Each number is 128 + 32 x the weight over its row's rms, rounded and kept within 0 to 255. Layers, rows and columns count from 0. Numbers have three digits each. The size before them is the row's rms in percent of the matrix's.

# gate: layer 2 MLP gate, 320x64, rms 0.11, rows 156-169, columns 0-63
# up: layer 2 MLP up, 320x64, rms 0.103, rows 156-168, columns 0-63
# down: layer 2 MLP down (transposed), 320x64, rms 0.192, rows 156-168, columns 0-63
gate156 100:079138111154097158083082133107159129146163095155139117124162103109159106077117089115092175116155166146142137183128110173063145087147132110135144110122099097115121090131090077124210077125058171
up156 101:170128117106184110141192104104093117095168156128091105126202140156095115168102153143165060144158120130135126094090123093173089113171154105092150096064182168154126162141127103091118144105125079
down156 105:134112181174151083114165095073166184180137095130151107145101154102106141140098186158121151157153074093112119113107162131087122119103035146158099138102153139189118145161133145098122142129174076
gate157 097:164153079192146123088141180102112070129101100102113071149082157136130134135143192127146098091078106160146115083087105157095124113141096162184140098101136133157149155067093113120097169172118086
up157 084:157121177100043171140122093075126162078148153126139144161127117156061089129139143169160222120122141134154170104170109123095117160142141160123116154143081153112139169129084172084162101129146119
down157 082:107147111117178141150156172133103167153116135146091119115120161127171164131124066149081124143169069203117098149147133115143152115152101115114182100091145140091130098114116093130136212231125129
gate158 102:111098116117114136082131167144140077138158148144139157173078134122166209152096162129130058153120125136103137175114210132096090140124127100097165184120073174085154151107141164091116102082143118
up158 102:178149096133105094168127159079118095125072088170082122079116186141098108156077136162145101153074141180119114108144102113115093124131086108202140171101137116144120181152084101126193104139149112
down158 098:154116059151130104222157119081135147152095166150092121098102156117127090090141127110125195133139135090192151144099105127130152134184175156127115111110124113156091075101153173128070084135120083
gate159 092:180097166113114110166161153133131169111165099134084115151132104110092169095069186099105108084096138123138076129143161139156132179156125171104100124181187199117073129132122123126067129162106090
up159 089:097147128124123212058148150118128085147095153119091123150148168120131113111131163135138105157124082124154133142142093137123100157115076106143106165100010213103128166164132151149105097119114144
down159 106:080143124159065125097134132158170141181175120092050105108081152095067152135139057168142130201086173132116135106146150143155156103123166080086158110112099101136132158117104132115144148107142097
gate160 094:157076173172157171139144183063082170128134140082144171153168136107153120068107086129108115145129107133083157146096113134166122178106125148113096154125146149160088161164111113136091173156063076
up160 103:173072140165098120118221127077151120122109116094127170103086113189167088089111105140127158155131078184129127186144153159104104166161134130168087187143115141120110138126120071112094152148112154
down160 100:086169099185162105076139168075147134100116112088122116122160168156150139132177105105157139132138129134178098127046134158089109148131115069110129180056090101080113123139100091074160109100125125
gate161 105:143074116137062146188115099148125127132181118101123139130098179092158149132152104095140125069143136118085049119103210109079112194134170144092125141135159087140140099120097123174119169157140121
up161 095:111137072116159111138154075117107109095084058126166108099127096163172160087118146162086192158143115136100150187105168102139163109159061140109135143136127114150060120169151136087079155117116089
down161 099:179143159120068176102119119178119094111153144150098182114123091103165110109100102108105076097174121064127124075063150136092173083139119142133101152131156189116194161131105113143129156126154170
gate162 110:146145174116130082112082159099133194108156072104131126157117143085143114149103087166162118130061157109134159103171129118110140060122137060143099154117121122131198123200141152122103145182091093
up162 106:090090113103141115090071142167074143148168090139174132096111167149132120190115129112167122173140113139185142041158107122088063170134122110149064113122115123127122139144188122183128149133092106
down162 106:103126153096157070139143121119128152092159153086110151163081155105156110121037081083123161084089148126110085127169120148128099120144118108154070193170093141140134096146113069194127124135099164
gate163 105:161153122152086186148155197132084132113141167126129146090077149118155152077116161153191091171132125092125115182113106117150136114097110156190166110114132129215153106119173064129149161144127135
up163 107:104176123168092194138089109150082092071145105109134096175136122098150157146128086150187097115139145111094174033127165131146134176132068144154093161120134169145119120142120147161173118127168100
down163 106:151134170061073100096124172177060149121074139108151110126124138122082113108094122065142091160093128084142155185161129115135118104099082104120121113197132081147089073135113101148105130081141119
gate164 090:077117080139084158113133165156107065147109167104113171156143071130160114115162141193134183130107159111116155159128121154166131119143121221140150155080166187130149176103118152123180118132102150
up164 096:095098135138172159155086150120146126149103118122165126102144115121193115177087093136131196159117152163186109161109094143173098167156133159140166101044103174132110168114190132103138127087112078
down164 105:051130108062186086117137136101125139137129137126163173142133080155174107079134064117187110158087157150153103121140114193138115157108082165139139153087137145132103139138131160139116061069111157
gate165 114:171102121134055097143136146131166115157061097111127077108134090075143103129175194113162185114172112166165139094165096094162179144148142127095178111118174090150112121149135094134099096100160133
up165 102:133153158095157109125165132129075137096129115171081184169116118127163140151148090136117171116187112120066132103112174174156121102160131147104106094081055089117113122156078117176052165125166131
down165 095:143117151110129097089089095108124107143176202143138147177122180150160095087118151143151161174128126176121058202126130137103145145105105117133116166087165119130153144120098067038125162125138101
gate166 093:110089134119127162086113061149140097066084063159133165176167148140106121133129110127105121108098131144117136171104122157130120107141168115136170131142180138184171119151170105193064128197091089
up166 094:085154117145139155141090089143123099162142089120102147170193143139033146132141149146098138074101141074154066073158159123120181137150131109121097191081138125064118122131112120184116111114123113
down166 094:117119142112129153066166082165114160120116107101130088128187068139145123101131185160079164157137140153159087119046117140119136123120161089142121157109093124096139167059100069137125152181076119
gate167 095:154150076174121106130101126162143104170144159106153127151169115179144108149118146127113062141102168160112130099162120042106109164113112127156118136032167182078145105132126078134121171175104141
up167 095:177149053157123138091071121113113129120136194102175112100118095173167089141148167118127084124164124176142142165069065061160157095135131176096132087163101114111108116122125089135134157142158138
down167 100:133148134144127124099182133173125159123119095101195191091147110111162145145141143124095084175171100122106152134154112141163083120167143144164065150215137099108141112134152140153131120222150170
gate168 096:147142142105132091082185104132123111129170136099143096186134153102083085160118035142107132162157133165079116138083126110103075062138145116118134071153141089161082076164089136128100147161143129
up168 101:193166137141130129127111132178098141189057148153149143107103164103170130102204136134179115169099103191157133144157110161155123115121136156094132173078120110094138079117139186107098080170129145
down168 096:156095131166124078101135118154164133073106147180085157162143081152106181122116102079138184158141127109123109177128125188159166112088148109089168135113114103171122138089188112097145071083175103
gate169 099:138149148135153146175156121103076065117110124129094138095094164063158133169084134174150156109199083135150078166121172072119126119162156111114172149166079159171128174094127127115119154083101141